{
  "num_key_value_heads": 4,
  "head_dim": 64,
  "intermediate_size": 896,
  "init_std_qkv": 0.034,
  "init_std_o": 0.00802,
  "init_std_up": 0.034,
  "lr_mult_o": 2.0,
  "decay_shape": "linear",
  "final_lr_fraction": 0.05
}
Each number is 200 + 40 x the weight over its row's rms, rounded and kept within 0 to 999. Layers, rows and columns count from 0. The size before them is the row's rms in percent of the matrix's.

# layer 4 MLP up, 896x256, rms 0.146, rows 247-301, columns 64-127
100,273,236,198,227,247,231,140,241,214,194,295,233,165,233,202,196,228,147,165,235,165,158,212,225,133,164,262,214,258,148,269,180,232,254,197,159,248,199,212,207,189,158,210,183,166,254,256,203,182,236,164,166,278,171,164,134,224,240,190,253,169,154,119,145
101,186,212,208,197,276,159,195,129,168,301,118,239,184,243,263,205,244,215,162,206,226,168,178,211,188,152,159,235,204,218,227,210,179,238,172,170,211,145,219,218,226,206,242,137,198,211,261,226,223,261,276,198,175,186,206,223,320,219,177,201,231,174,258,226
099,201,228,239,108,145,95,213,148,216,189,257,222,172,167,192,212,166,182,163,183,150,228,152,140,202,168,189,170,198,173,195,175,167,221,209,179,247,126,239,158,178,176,177,214,200,262,167,173,225,122,220,186,169,261,175,148,186,157,193,145,179,286,207,178
106,203,208,181,160,191,155,119,181,240,219,179,205,229,238,129,181,205,151,174,155,184,285,242,234,229,163,198,183,176,310,129,152,210,207,205,178,194,255,92,221,99,194,117,199,266,210,162,216,175,156,160,253,249,215,149,209,204,174,225,251,217,225,197,79
113,191,185,118,163,222,135,188,187,222,204,189,201,222,241,176,155,184,185,208,233,229,194,248,204,167,174,171,158,172,257,233,270,201,140,238,175,219,159,175,203,171,207,231,163,261,168,234,198,188,187,225,278,239,208,196,236,271,139,229,250,209,230,271,256
097,171,204,138,176,171,240,216,194,236,227,209,253,230,205,202,165,169,172,283,195,242,130,223,201,174,151,147,227,231,159,178,212,205,193,198,191,231,228,301,171,277,175,202,152,252,180,201,220,198,176,243,184,155,207,201,248,247,189,165,194,166,94,236,131
103,157,170,221,170,204,174,199,224,161,135,261,259,210,204,218,139,200,144,200,187,184,167,217,157,172,161,193,196,184,246,130,187,266,239,261,271,205,216,171,212,231,262,267,273,219,131,236,196,249,154,242,187,188,210,178,231,283,151,152,192,188,202,174,155
103,199,204,217,251,195,244,207,198,253,300,197,195,215,117,190,167,286,207,193,134,187,254,154,305,124,248,192,274,233,212,231,190,172,158,162,232,217,226,152,152,180,194,245,197,236,260,213,183,226,260,209,167,207,232,230,145,111,169,201,211,153,240,235,188
095,184,186,257,205,245,84,106,242,192,267,171,176,242,218,232,289,189,207,168,193,245,188,226,217,252,183,217,205,251,279,235,213,154,148,154,153,192,213,240,220,140,168,198,199,263,172,178,221,171,192,203,209,184,192,262,242,134,195,171,249,238,190,181,214
102,169,204,199,208,175,239,170,126,179,232,173,269,172,169,237,117,194,283,194,229,190,184,162,249,221,188,213,153,198,224,206,267,191,231,172,200,202,220,227,215,195,157,200,209,165,230,228,219,176,279,241,191,225,178,202,173,215,175,203,217,215,166,212,239
092,237,245,196,226,181,265,205,225,228,217,237,188,196,277,229,205,188,242,225,182,178,234,217,265,274,172,147,212,190,206,217,139,217,187,227,259,195,154,237,209,238,195,312,241,179,295,254,113,155,162,225,166,169,265,131,215,153,253,171,179,189,199,232,204
098,199,227,167,145,176,182,162,271,238,105,128,194,208,230,199,198,144,140,223,153,253,188,203,216,212,210,128,296,181,256,206,204,224,229,159,237,211,152,176,261,254,170,141,208,159,146,117,220,249,204,187,201,176,212,220,188,295,306,191,173,212,264,220,184
090,193,182,247,252,204,182,184,167,223,206,265,268,140,185,190,234,231,246,241,186,203,227,157,176,213,207,193,186,229,213,183,174,139,201,275,178,201,165,246,262,178,149,159,171,198,173,211,242,214,192,114,285,143,187,178,115,186,199,189,233,152,160,250,183
097,181,211,168,249,195,149,265,219,156,215,189,204,174,300,201,185,199,173,158,185,137,149,291,151,174,190,141,216,217,206,208,213,126,202,207,176,247,161,195,158,254,150,206,176,156,262,156,188,194,291,263,146,180,190,229,161,158,251,182,178,179,214,269,199
094,191,186,125,170,223,214,211,171,147,264,227,169,139,156,326,194,190,170,252,225,253,140,151,232,235,211,169,175,283,231,192,261,183,146,206,202,254,184,143,180,181,222,253,180,233,179,275,195,206,216,142,255,219,239,195,149,209,219,138,342,218,218,185,129
099,211,160,266,147,246,203,190,200,180,165,165,245,294,118,192,238,213,231,238,277,197,143,126,188,148,167,177,131,146,237,204,201,172,189,222,181,180,180,174,208,168,209,205,248,214,185,206,171,233,184,188,234,286,203,252,246,237,211,189,251,117,195,190,158
086,222,218,197,177,215,224,165,214,171,198,217,220,146,91,178,192,152,231,333,209,223,171,224,210,120,205,243,185,177,189,166,178,181,193,192,200,187,202,202,267,199,250,242,180,163,224,182,198,245,257,204,224,186,215,171,187,173,216,99,249,164,189,266,212
109,206,222,256,295,244,217,215,144,181,121,210,251,193,121,143,233,183,166,163,256,116,240,191,262,183,209,165,160,237,206,162,230,207,248,251,126,207,243,174,194,163,209,175,163,258,178,306,127,205,132,174,226,182,226,157,199,169,233,188,225,251,268,243,186
098,271,196,215,191,200,258,180,212,208,214,238,193,123,248,213,178,192,247,210,244,215,99,168,235,179,238,208,286,198,220,190,206,157,150,163,244,177,219,203,150,211,212,195,181,249,196,189,282,159,200,105,156,187,167,192,176,230,224,125,201,119,197,286,298
109,231,247,208,193,153,218,186,156,179,169,265,199,173,150,206,216,228,166,98,225,168,167,162,187,212,159,150,227,212,176,194,157,213,280,185,266,296,194,187,252,267,194,222,106,243,165,247,198,242,227,253,248,221,175,178,218,167,183,195,175,148,168,173,227
096,301,253,195,239,237,218,209,266,91,129,256,241,226,242,202,182,250,214,224,191,155,218,212,164,255,168,252,238,254,190,264,195,250,154,204,220,145,263,251,224,181,180,185,162,159,154,126,155,190,207,184,204,168,200,179,174,219,233,160,195,210,202,137,197
091,186,256,238,186,246,203,161,222,196,243,166,203,223,200,154,178,130,228,146,181,159,247,252,248,270,204,277,170,278,168,232,242,154,147,285,177,205,204,248,274,185,159,253,240,197,198,178,218,221,199,193,153,188,179,186,188,177,178,168,218,207,152,237,133
100,145,167,235,216,209,191,142,210,187,235,215,136,238,263,245,199,202,266,132,239,200,201,229,141,177,233,194,260,200,152,210,200,145,268,198,171,204,228,215,230,177,266,198,179,198,141,268,202,159,224,222,185,186,174,141,203,181,184,198,161,143,274,224,211
129,213,162,130,222,157,192,266,187,154,234,173,232,202,219,212,192,236,255,195,147,138,131,252,213,232,186,199,152,264,248,157,236,187,217,228,319,214,205,154,257,229,159,186,256,265,206,214,189,209,217,268,217,153,168,176,175,199,216,189,203,183,163,186,257
108,120,226,173,211,250,258,212,201,193,222,207,217,219,221,263,173,192,220,187,174,254,229,267,175,215,182,163,231,175,226,258,330,208,270,176,196,246,166,185,214,194,177,174,196,163,291,267,213,211,216,181,132,192,118,118,104,224,294,238,234,212,222,209,193
106,182,243,207,196,230,176,152,245,185,246,147,214,156,133,167,244,220,204,203,168,277,225,190,165,214,152,194,169,324,200,163,186,226,173,221,222,200,223,254,214,250,197,212,132,234,95,186,182,261,241,244,113,211,186,253,230,185,272,123,188,157,196,161,241
105,169,187,193,234,128,152,192,187,171,170,234,215,152,193,155,217,201,219,208,167,283,169,178,232,184,208,190,197,298,201,171,173,228,214,253,213,170,237,174,159,234,147,206,256,100,251,166,286,202,165,197,206,235,161,281,136,160,199,190,231,198,270,178,220
099,235,228,180,224,109,242,150,268,137,233,218,288,219,187,182,152,190,171,224,190,177,158,258,263,230,201,169,282,213,191,250,185,265,203,195,204,201,219,188,242,185,123,187,194,222,196,282,151,217,164,185,168,255,139,224,158,185,202,266,236,279,215,238,197
104,141,178,201,180,238,269,144,170,155,186,227,127,205,181,238,260,152,142,228,107,277,195,154,205,235,183,158,157,148,174,258,186,190,299,275,210,199,167,195,216,230,176,173,238,226,276,198,204,160,260,231,199,231,148,219,217,250,160,311,192,160,206,176,246
090,141,226,269,294,275,184,228,254,118,207,254,138,163,144,150,210,212,217,233,232,175,196,238,156,208,205,175,302,199,205,200,121,207,207,186,274,243,193,161,252,127,237,205,132,217,305,151,197,214,218,295,144,205,156,206,188,213,272,165,233,199,260,197,143
100,211,225,155,255,279,216,271,183,234,222,264,201,226,184,278,203,233,213,232,226,166,164,228,216,242,208,143,139,262,212,201,235,190,241,117,218,238,136,199,147,250,196,194,179,233,268,190,159,215,236,253,139,204,206,174,190,147,193,172,215,90,164,140,158
099,235,198,231,277,249,210,200,269,225,171,127,187,188,224,250,235,244,234,224,196,152,277,218,235,194,185,240,108,175,208,204,167,149,248,132,249,215,148,229,101,275,176,143,147,249,241,265,168,211,232,221,216,224,151,160,198,156,272,134,156,144,219,150,198
100,159,223,214,150,202,216,146,304,202,213,175,219,222,194,164,219,212,170,222,171,285,126,257,195,234,127,149,167,239,213,273,158,136,263,129,170,225,234,234,184,205,181,183,185,193,276,261,94,252,160,224,156,184,184,251,142,179,154,233,291,262,144,270,133
097,257,201,249,184,211,199,143,237,200,173,203,140,157,164,175,186,231,171,175,186,182,189,247,247,154,208,160,177,238,216,192,273,242,311,226,197,190,243,263,252,208,129,192,211,139,255,264,226,181,196,258,202,202,245,177,210,209,146,226,209,186,215,187,211
107,220,186,226,202,150,150,199,351,189,150,256,134,203,209,133,202,213,180,167,231,214,143,111,224,234,94,166,298,181,122,227,198,162,163,276,208,236,116,210,265,213,181,199,178,227,163,203,195,200,224,171,227,228,211,154,181,155,206,189,216,254,169,227,277
111,245,239,142,210,162,224,189,194,166,292,224,206,192,199,225,142,206,191,150,171,206,213,183,212,152,168,167,202,194,217,217,186,206,194,189,173,132,167,190,148,253,184,145,159,276,157,193,208,153,120,143,207,192,227,262,224,176,194,155,171,189,179,237,264
098,250,181,147,128,278,202,226,172,222,141,197,151,197,205,272,190,200,190,142,237,244,167,233,186,234,189,110,298,190,208,223,226,191,226,273,169,150,212,261,208,180,218,190,202,187,205,249,149,128,252,202,159,188,205,296,181,186,210,157,223,181,210,166,226
095,246,150,160,179,139,253,157,182,201,211,227,241,227,222,232,237,192,292,165,220,197,159,236,121,159,162,206,182,219,258,242,168,148,221,235,158,149,258,175,180,204,243,236,240,169,245,174,225,207,216,213,203,145,285,270,194,220,169,178,234,135,278,232,190
095,153,241,161,253,200,202,241,245,146,171,165,194,144,195,137,209,121,169,202,187,143,200,230,163,219,167,149,214,160,204,183,189,230,187,168,266,195,220,159,233,193,192,232,236,292,224,278,249,142,114,195,220,239,232,252,224,212,190,271,221,168,156,196,213
096,248,185,255,161,146,219,254,175,196,227,192,161,182,164,190,172,201,221,220,242,221,150,260,203,237,203,245,181,283,217,179,163,153,253,238,222,176,144,178,288,194,232,265,190,221,215,224,192,211,188,191,233,262,186,197,250,167,238,167,242,188,271,117,190
098,316,228,170,201,142,306,139,235,203,132,204,284,158,178,180,181,206,167,176,171,209,267,190,179,203,213,191,175,262,203,192,234,178,189,152,157,224,219,278,235,279,233,205,249,221,239,214,185,216,181,192,299,190,264,228,219,245,255,245,229,296,91,202,178
103,199,307,201,185,209,240,270,144,235,179,179,248,152,172,210,224,154,174,170,115,138,199,232,232,170,224,251,265,223,230,220,160,171,245,182,245,187,158,159,200,237,180,239,209,195,216,239,144,256,244,310,175,165,186,213,209,251,199,152,120,213,254,194,221
095,254,213,226,230,184,222,233,193,221,205,171,191,216,220,161,203,174,183,228,187,122,178,229,196,240,147,155,166,250,286,192,162,229,288,178,238,183,182,136,217,211,206,123,124,252,124,275,278,223,192,207,263,198,182,150,190,189,226,177,145,169,191,155,188
103,157,170,176,210,228,194,251,211,178,197,114,136,144,192,240,202,127,177,190,163,200,203,165,183,235,207,180,175,281,130,128,173,143,197,206,190,268,227,179,248,208,191,188,141,204,226,205,255,118,173,214,198,188,231,164,113,207,235,307,186,201,236,157,152
099,177,183,160,141,196,202,173,235,164,139,155,159,157,185,192,180,237,211,225,216,160,167,139,180,189,177,198,229,290,205,207,282,185,180,196,241,120,168,206,246,265,132,171,243,224,322,249,222,135,207,222,264,202,263,198,232,217,214,230,135,211,186,189,170
095,164,198,202,210,234,171,135,175,205,143,206,235,190,218,131,160,291,156,143,218,163,210,182,144,231,147,145,253,255,138,203,227,204,198,226,194,197,157,178,201,172,188,199,168,288,138,243,239,297,191,186,211,181,212,199,133,243,200,257,219,202,207,181,156
099,248,197,196,129,197,130,217,194,243,196,115,228,202,148,152,282,164,232,234,143,259,200,279,213,172,156,145,169,283,180,201,178,180,239,205,173,244,161,216,189,154,259,151,269,256,216,213,285,175,279,214,229,165,204,179,207,221,202,235,119,195,241,167,179
104,106,142,188,169,219,170,196,184,202,159,280,209,154,131,147,236,219,185,202,182,233,195,155,228,162,221,173,163,132,177,185,212,124,195,231,152,219,224,139,221,233,245,234,138,197,255,196,160,191,223,206,167,211,227,275,245,165,247,176,164,196,273,187,275
099,231,174,204,233,276,222,223,174,181,206,201,228,224,193,178,258,159,232,203,241,173,203,213,118,204,275,177,132,244,186,182,235,171,187,201,254,259,253,220,207,218,247,131,192,257,252,249,221,207,197,231,178,225,164,165,203,176,218,195,225,136,206,156,216
093,210,199,242,161,199,237,240,245,247,200,153,134,249,165,223,192,131,219,187,185,209,244,230,221,158,212,209,186,146,219,234,171,207,224,220,237,247,182,277,219,148,175,245,258,245,241,215,249,171,277,196,150,225,188,219,298,222,208,165,204,205,136,242,220
102,235,204,206,152,262,213,228,181,175,190,156,192,272,241,144,220,226,189,241,161,264,275,204,138,212,244,226,219,211,192,178,189,162,228,210,190,168,234,282,192,215,236,194,114,210,168,199,160,167,159,211,254,210,157,265,262,125,218,164,242,206,157,180,196
102,160,191,171,193,188,208,167,201,157,233,157,200,198,187,166,170,158,274,209,156,236,148,278,245,120,163,216,273,229,229,203,143,220,227,258,313,191,288,263,220,147,229,280,206,127,216,225,196,163,198,177,167,218,161,169,201,194,159,142,197,208,246,135,242
095,179,221,221,170,140,219,201,201,237,247,190,234,214,152,213,207,251,235,189,220,156,199,264,209,164,89,223,249,245,187,195,179,178,185,224,248,243,170,143,176,184,150,261,253,225,149,194,236,185,195,231,187,152,163,159,173,174,222,144,204,115,218,232,214
111,164,176,170,208,184,272,178,185,164,217,209,150,156,176,222,152,189,196,201,207,179,191,168,199,256,177,202,183,225,246,238,152,220,174,259,242,204,142,214,174,238,207,175,187,176,138,150,271,120,191,209,232,159,182,255,165,141,122,231,231,99,207,232,173
094,215,192,166,253,165,217,250,204,244,249,242,177,190,230,356,247,223,234,191,157,234,173,242,206,238,204,215,262,180,160,185,201,200,189,181,144,168,159,193,153,209,201,241,168,141,172,241,246,147,220,217,175,125,131,201,258,174,186,218,193,204,208,242,214
# layer 4 MLP down (transposed), 896x256, rms 0.0837, rows 247-300, columns 64-127
097,184,169,192,195,255,155,177,184,214,226,186,174,241,178,233,176,186,173,163,192,142,229,148,234,204,220,138,211,179,138,100,181,230,144,254,235,274,165,228,219,194,193,139,311,284,202,229,210,239,181,164,248,233,161,140,213,156,182,184,161,169,176,245,210
106,170,189,188,255,163,178,232,196,199,133,199,236,171,274,219,205,227,176,197,194,155,225,261,165,242,172,217,199,208,203,176,172,182,186,157,284,251,139,180,159,151,271,219,217,252,184,218,147,314,160,216,216,203,198,213,186,249,118,201,245,228,168,207,257
095,143,166,214,189,212,242,167,177,185,222,158,244,147,161,230,158,207,243,277,238,193,269,236,125,209,197,176,227,151,200,177,208,238,215,174,128,208,257,250,152,184,224,184,213,175,200,235,184,242,250,129,152,252,173,195,113,220,140,135,219,263,166,230,189
105,179,188,165,251,256,201,202,186,167,202,157,153,214,227,280,258,225,153,164,225,167,206,262,215,223,198,263,126,151,178,252,216,222,244,188,217,199,149,185,202,150,280,200,221,180,199,229,235,270,251,173,257,200,188,265,185,143,258,128,208,152,166,197,136
117,160,192,154,226,218,145,197,228,204,230,127,244,220,271,149,180,203,209,219,93,266,211,272,235,191,257,177,174,122,190,245,209,286,275,188,172,214,244,196,120,270,180,130,188,247,173,297,171,214,140,267,203,201,188,181,117,237,147,224,117,166,252,246,131
091,150,234,210,210,206,182,228,278,250,208,128,109,199,207,153,197,205,255,165,202,219,203,311,233,150,212,207,209,166,231,210,218,214,276,181,200,199,208,154,206,174,175,238,292,243,269,244,198,173,257,157,263,208,181,226,221,192,214,181,213,237,195,137,204
096,196,153,253,295,154,269,185,165,207,168,147,230,198,140,236,223,224,235,137,251,244,229,246,188,139,159,229,138,198,120,153,198,122,139,241,153,137,211,194,136,201,171,143,233,222,182,187,218,220,279,207,145,199,229,168,211,182,181,171,232,219,263,227,239
103,270,172,219,221,247,110,194,125,254,263,190,224,300,181,243,271,220,217,89,224,224,207,203,204,235,120,142,236,223,192,219,197,171,196,149,224,234,241,210,242,160,161,154,176,178,183,226,258,152,149,192,268,184,219,264,221,245,158,139,190,225,217,226,169
085,273,181,184,218,195,220,188,232,260,237,265,213,206,181,202,163,273,197,171,236,178,195,281,217,171,187,202,203,179,257,221,155,209,305,113,181,218,182,152,206,206,233,238,214,200,166,192,250,170,124,235,138,219,282,128,208,215,162,203,153,180,207,187,226
092,197,212,175,183,196,239,210,184,192,232,226,213,214,154,253,234,167,190,158,212,185,147,190,177,199,221,246,208,239,179,194,252,203,202,175,209,180,203,212,242,230,202,221,178,226,231,244,221,210,201,177,205,138,190,182,198,143,255,176,157,187,136,156,251
092,176,279,229,201,179,278,205,201,167,209,256,197,201,239,180,190,130,200,178,188,203,150,221,157,152,209,183,226,240,242,239,212,154,216,104,244,226,196,152,193,172,231,185,137,171,220,124,121,253,275,191,193,222,157,155,216,118,165,147,168,245,247,128,175
097,229,238,205,154,252,235,186,166,203,180,215,170,254,202,143,246,292,174,238,186,204,122,276,201,237,171,245,164,206,242,227,163,206,165,235,172,216,254,214,185,150,220,267,240,185,239,146,136,153,144,191,169,189,173,240,202,175,129,204,215,192,140,257,224
084,238,209,220,216,176,264,161,236,108,247,182,188,213,185,146,180,212,213,255,147,225,167,198,247,191,178,223,199,136,216,210,201,175,232,171,241,163,229,159,193,211,200,216,198,263,182,198,269,165,226,242,206,183,238,277,237,234,182,185,222,204,210,118,190
095,233,180,190,205,203,187,198,230,241,182,117,214,177,247,173,234,180,168,107,200,187,255,180,142,217,127,239,278,221,185,221,184,227,228,195,119,191,228,139,240,178,211,194,166,193,125,222,263,198,246,243,195,157,190,229,142,235,240,166,159,212,268,221,206
090,241,228,230,197,236,216,145,205,185,192,181,264,205,206,190,173,244,182,125,184,193,177,173,256,143,196,237,146,181,183,232,140,195,170,206,312,150,245,222,163,228,176,233,191,243,205,255,191,144,196,213,158,186,164,191,177,236,187,243,223,212,159,212,223
102,272,219,223,241,167,146,190,194,221,219,209,176,206,200,149,234,187,202,188,177,143,216,234,138,210,162,206,212,249,136,267,262,247,195,126,160,208,147,173,218,204,157,242,172,149,208,209,268,204,180,238,204,221,223,140,200,184,214,215,219,203,194,241,225
090,254,225,299,212,236,154,150,248,201,188,197,179,260,190,285,137,229,228,268,171,175,188,151,145,233,256,206,244,205,148,247,214,211,209,246,186,152,261,178,282,181,153,208,188,216,254,183,180,168,199,206,197,247,267,213,166,265,207,116,216,194,216,233,227
110,121,210,190,150,242,146,196,174,188,198,226,262,248,144,208,247,207,185,168,175,189,237,244,215,261,227,215,171,193,218,232,109,215,203,195,166,240,140,164,234,270,244,145,201,285,148,208,274,135,181,108,198,186,230,162,266,216,219,129,259,218,167,232,258
094,224,205,239,185,271,177,186,220,199,146,190,237,192,202,200,238,180,202,166,224,191,168,194,183,213,223,222,281,233,288,221,243,197,213,182,231,262,263,239,160,202,165,170,152,245,192,261,242,181,221,267,232,222,191,235,167,162,231,272,146,178,211,253,208
112,210,186,225,198,196,200,134,156,233,241,208,211,173,121,208,220,166,272,224,252,153,269,177,244,259,159,218,159,254,173,157,207,220,208,185,125,212,189,195,268,261,158,202,125,206,242,172,240,198,218,197,259,151,179,198,215,245,210,155,208,216,124,209,172
090,200,164,133,168,222,174,142,113,264,233,163,227,197,203,247,170,157,219,220,230,190,249,172,268,153,255,243,190,102,177,192,215,235,226,174,194,236,163,141,233,182,173,263,202,237,237,177,138,251,212,238,266,173,303,277,209,156,130,223,159,149,239,250,221
086,173,169,256,221,192,187,254,195,212,228,139,209,152,155,214,131,202,127,141,196,194,164,146,185,177,320,179,182,218,199,241,212,151,229,236,155,272,134,175,174,146,176,268,209,180,223,256,177,193,190,169,249,184,198,212,196,148,187,181,133,164,290,182,215
100,187,165,212,214,111,162,189,213,220,210,216,211,257,155,125,209,177,163,231,177,175,131,189,167,188,179,216,179,202,174,188,200,237,171,188,201,263,253,218,140,116,313,225,242,170,110,167,190,213,124,188,182,156,126,265,214,217,192,160,281,189,202,121,139
125,181,176,181,178,136,190,209,127,219,227,191,177,234,252,230,236,193,228,213,198,123,217,249,273,224,189,229,188,210,265,151,240,256,144,168,259,204,203,213,196,139,133,216,244,273,227,145,140,215,256,250,163,147,173,183,231,231,219,206,236,187,192,190,187
106,250,178,223,230,238,182,186,164,224,239,250,158,206,221,134,195,226,223,187,180,233,305,184,195,221,222,222,170,255,271,236,133,181,211,189,188,95,262,189,306,243,178,212,189,216,169,183,182,174,123,233,209,156,174,182,108,218,155,203,238,183,198,218,163
114,197,139,215,193,131,255,171,187,281,124,218,259,211,249,188,220,164,206,196,180,170,119,236,190,200,225,134,193,133,174,233,215,219,181,181,259,205,153,240,177,168,205,157,176,204,224,213,209,245,234,132,132,219,230,192,306,188,144,180,176,169,238,160,249
106,226,194,205,172,173,279,227,169,196,178,237,247,206,187,152,211,127,157,210,121,152,183,227,199,167,162,284,243,226,212,180,169,233,283,202,203,195,140,223,170,210,255,130,181,241,198,138,200,238,205,186,215,155,147,250,156,157,169,284,209,263,208,177,303
093,199,195,209,137,139,201,267,214,211,242,219,232,196,265,203,223,214,211,239,229,164,220,206,209,208,274,245,146,208,190,165,225,191,222,250,246,163,183,181,194,108,225,220,265,178,229,176,175,136,205,199,181,250,203,198,156,254,233,112,254,241,181,206,151
104,207,182,152,258,182,173,224,188,151,160,187,210,220,212,225,210,261,197,135,120,269,301,206,208,147,132,195,189,168,149,244,211,239,201,187,209,167,156,209,219,191,212,198,292,171,257,209,187,280,199,207,216,138,163,181,245,171,123,236,115,172,157,222,221
090,227,159,238,167,132,213,164,186,142,241,176,212,195,223,177,183,194,214,193,162,173,251,154,189,250,154,158,227,209,221,260,264,264,144,250,128,181,198,187,272,242,140,154,181,183,233,198,182,135,146,215,148,281,222,211,225,304,132,250,165,224,190,158,147
096,248,167,169,116,165,199,129,187,184,239,174,216,289,219,113,205,258,200,216,135,190,160,210,121,221,203,180,236,105,110,230,239,226,197,226,244,191,144,191,214,179,168,202,234,181,218,260,193,135,262,174,267,236,205,158,149,177,184,188,176,211,173,229,225
096,169,214,248,209,266,179,210,234,189,148,196,216,195,140,222,210,258,280,109,220,232,238,188,235,205,187,248,223,244,144,218,173,260,170,121,159,216,207,142,210,129,201,211,165,150,223,220,162,185,216,207,96,139,244,210,165,225,199,202,223,186,158,223,171
097,190,126,198,251,164,154,193,130,172,156,214,178,227,233,237,146,166,242,159,220,152,240,168,256,177,195,184,177,170,253,225,222,310,178,179,186,171,202,267,228,222,209,230,191,163,179,134,262,218,182,147,207,248,218,244,147,246,241,238,183,245,233,190,152
094,209,234,184,168,168,144,182,188,236,191,287,155,226,252,168,201,218,146,262,167,151,181,197,197,195,241,260,142,140,143,177,279,241,184,196,156,224,172,197,257,211,168,208,198,244,263,211,286,207,253,175,204,203,164,177,181,158,263,230,173,207,132,185,274
112,147,229,187,240,214,217,138,246,203,120,214,187,183,185,169,208,162,243,229,219,133,221,226,225,181,231,165,292,181,226,291,234,231,173,214,198,171,165,260,197,308,173,157,152,208,168,185,218,211,210,175,223,204,258,289,203,185,162,180,239,238,150,171,211
115,247,188,180,221,171,159,229,177,209,228,211,255,222,223,126,226,242,163,114,208,168,146,276,259,182,195,245,200,273,183,226,217,228,166,145,223,218,196,267,228,256,161,207,189,162,208,142,212,224,206,212,149,211,183,175,152,256,173,151,233,126,175,203,181
104,250,235,219,226,181,202,230,139,204,230,165,159,227,154,129,208,128,129,267,178,128,133,165,217,135,248,259,193,184,198,159,172,189,237,271,184,199,199,187,183,219,181,183,196,157,236,164,272,232,158,228,173,207,151,205,160,168,218,227,212,175,196,197,235
102,173,188,221,183,225,218,171,290,163,203,145,251,239,206,235,216,188,234,180,210,172,237,144,224,201,222,183,243,216,257,138,193,203,197,89,186,218,170,236,180,237,173,295,219,244,208,246,111,238,225,209,211,179,179,189,187,168,155,246,198,220,146,216,199
098,261,151,216,175,216,196,214,220,267,226,200,220,240,211,174,153,197,123,343,188,198,189,167,206,171,209,208,191,130,156,158,234,246,175,135,198,192,132,154,189,230,217,193,232,134,189,234,208,276,194,175,206,183,200,249,277,240,121,184,204,201,140,251,158
094,174,169,241,214,246,199,188,148,220,211,253,241,253,232,146,238,267,219,225,139,147,195,149,195,228,212,125,125,209,257,249,209,147,303,234,221,214,184,111,259,231,172,224,238,170,170,226,237,208,189,187,228,179,222,224,157,140,172,169,188,211,103,208,156
100,251,161,206,72,141,159,184,182,183,209,220,198,282,208,214,216,163,128,178,207,157,229,217,214,249,170,200,179,163,248,254,245,209,256,198,149,220,137,189,231,147,180,200,177,139,197,256,197,166,223,223,226,155,191,232,242,183,173,243,143,190,229,180,142
112,209,173,199,225,204,136,174,225,191,229,220,165,278,249,283,265,155,183,205,229,269,183,149,173,205,147,185,87,172,171,215,90,195,167,166,171,159,180,249,227,207,193,175,268,165,214,182,221,136,234,241,226,231,248,198,218,186,121,205,291,188,258,175,216
096,193,190,206,249,108,203,226,174,196,177,178,194,196,186,173,225,139,181,225,74,154,114,226,169,150,187,245,176,218,225,232,208,250,196,196,204,268,166,195,165,202,190,182,189,269,174,140,184,317,213,202,175,204,189,218,201,172,121,196,215,145,193,216,160
112,182,197,192,212,237,157,177,143,204,222,187,179,175,211,201,234,172,181,188,196,281,205,137,275,242,232,224,196,251,230,231,235,175,199,252,193,137,234,213,247,198,217,270,224,197,214,233,179,233,202,305,209,260,200,155,157,217,176,231,202,205,244,225,214
091,180,197,156,230,203,189,171,160,188,264,231,223,186,237,246,131,205,197,195,256,210,204,243,279,237,213,187,171,113,168,213,121,183,207,167,191,259,216,193,209,154,150,209,218,240,179,152,213,269,224,296,194,171,209,143,231,215,194,193,183,209,143,262,242
097,243,267,200,188,215,264,259,272,193,178,199,248,167,182,268,256,170,224,204,220,199,202,207,201,225,169,253,186,222,246,128,130,218,159,125,137,194,209,241,222,138,209,178,200,209,232,188,143,153,224,252,218,201,202,237,209,196,210,168,153,203,225,236,242
097,210,149,219,269,158,284,183,137,258,157,273,219,172,237,267,198,221,125,245,237,240,134,208,140,173,168,137,244,137,145,172,162,262,190,217,200,221,149,175,254,177,210,246,143,169,243,250,177,179,164,215,231,200,147,203,185,128,177,197,172,173,203,207,174
103,170,216,175,184,206,175,251,186,177,246,206,163,187,232,240,272,273,113,217,238,158,178,152,204,175,129,239,221,276,225,152,178,154,229,189,222,152,186,135,231,197,171,161,209,193,182,220,218,174,222,173,283,261,196,212,176,203,236,163,221,268,185,173,202
101,147,230,202,194,214,136,198,155,181,213,256,168,212,195,161,205,144,259,226,187,198,182,176,169,226,195,229,188,166,248,217,176,247,231,252,183,186,186,158,222,224,128,170,240,247,208,200,180,258,239,196,193,247,200,176,138,156,188,230,146,275,234,187,269
097,174,210,154,182,186,215,154,183,227,180,186,151,164,279,246,256,162,127,195,177,212,201,122,165,246,264,204,172,208,239,192,161,91,181,281,152,248,201,184,249,115,106,253,273,181,157,205,179,188,173,253,131,172,213,203,274,285,210,194,192,282,235,186,177
101,99,211,217,210,165,151,193,219,171,247,244,223,173,197,203,137,158,264,186,249,214,172,241,145,199,172,170,164,174,176,203,204,288,179,228,156,287,130,185,129,212,239,200,298,221,179,154,312,255,192,185,115,242,249,153,125,198,234,143,194,190,188,200,179
105,107,228,119,193,219,255,177,183,287,268,263,257,187,171,141,190,202,183,174,276,163,253,161,143,221,254,213,199,263,128,179,230,183,165,177,251,165,183,221,160,250,186,172,219,236,101,230,207,221,233,174,193,135,222,155,204,222,182,189,186,223,174,171,212
094,273,156,143,150,185,169,302,114,171,246,178,180,209,236,202,256,147,188,261,190,192,128,193,181,200,217,225,104,168,162,198,240,243,155,167,274,202,231,298,232,205,167,179,258,167,166,196,156,196,263,190,156,218,174,240,275,272,120,241,222,303,215,161,194
119,147,175,114,165,220,144,229,164,215,223,263,161,196,245,137,221,178,240,218,162,170,187,235,224,182,225,223,112,224,205,276,227,179,271,215,249,147,188,255,200,242,262,238,206,169,232,213,201,247,185,154,138,244,208,229,195,139,226,265,253,141,211,199,166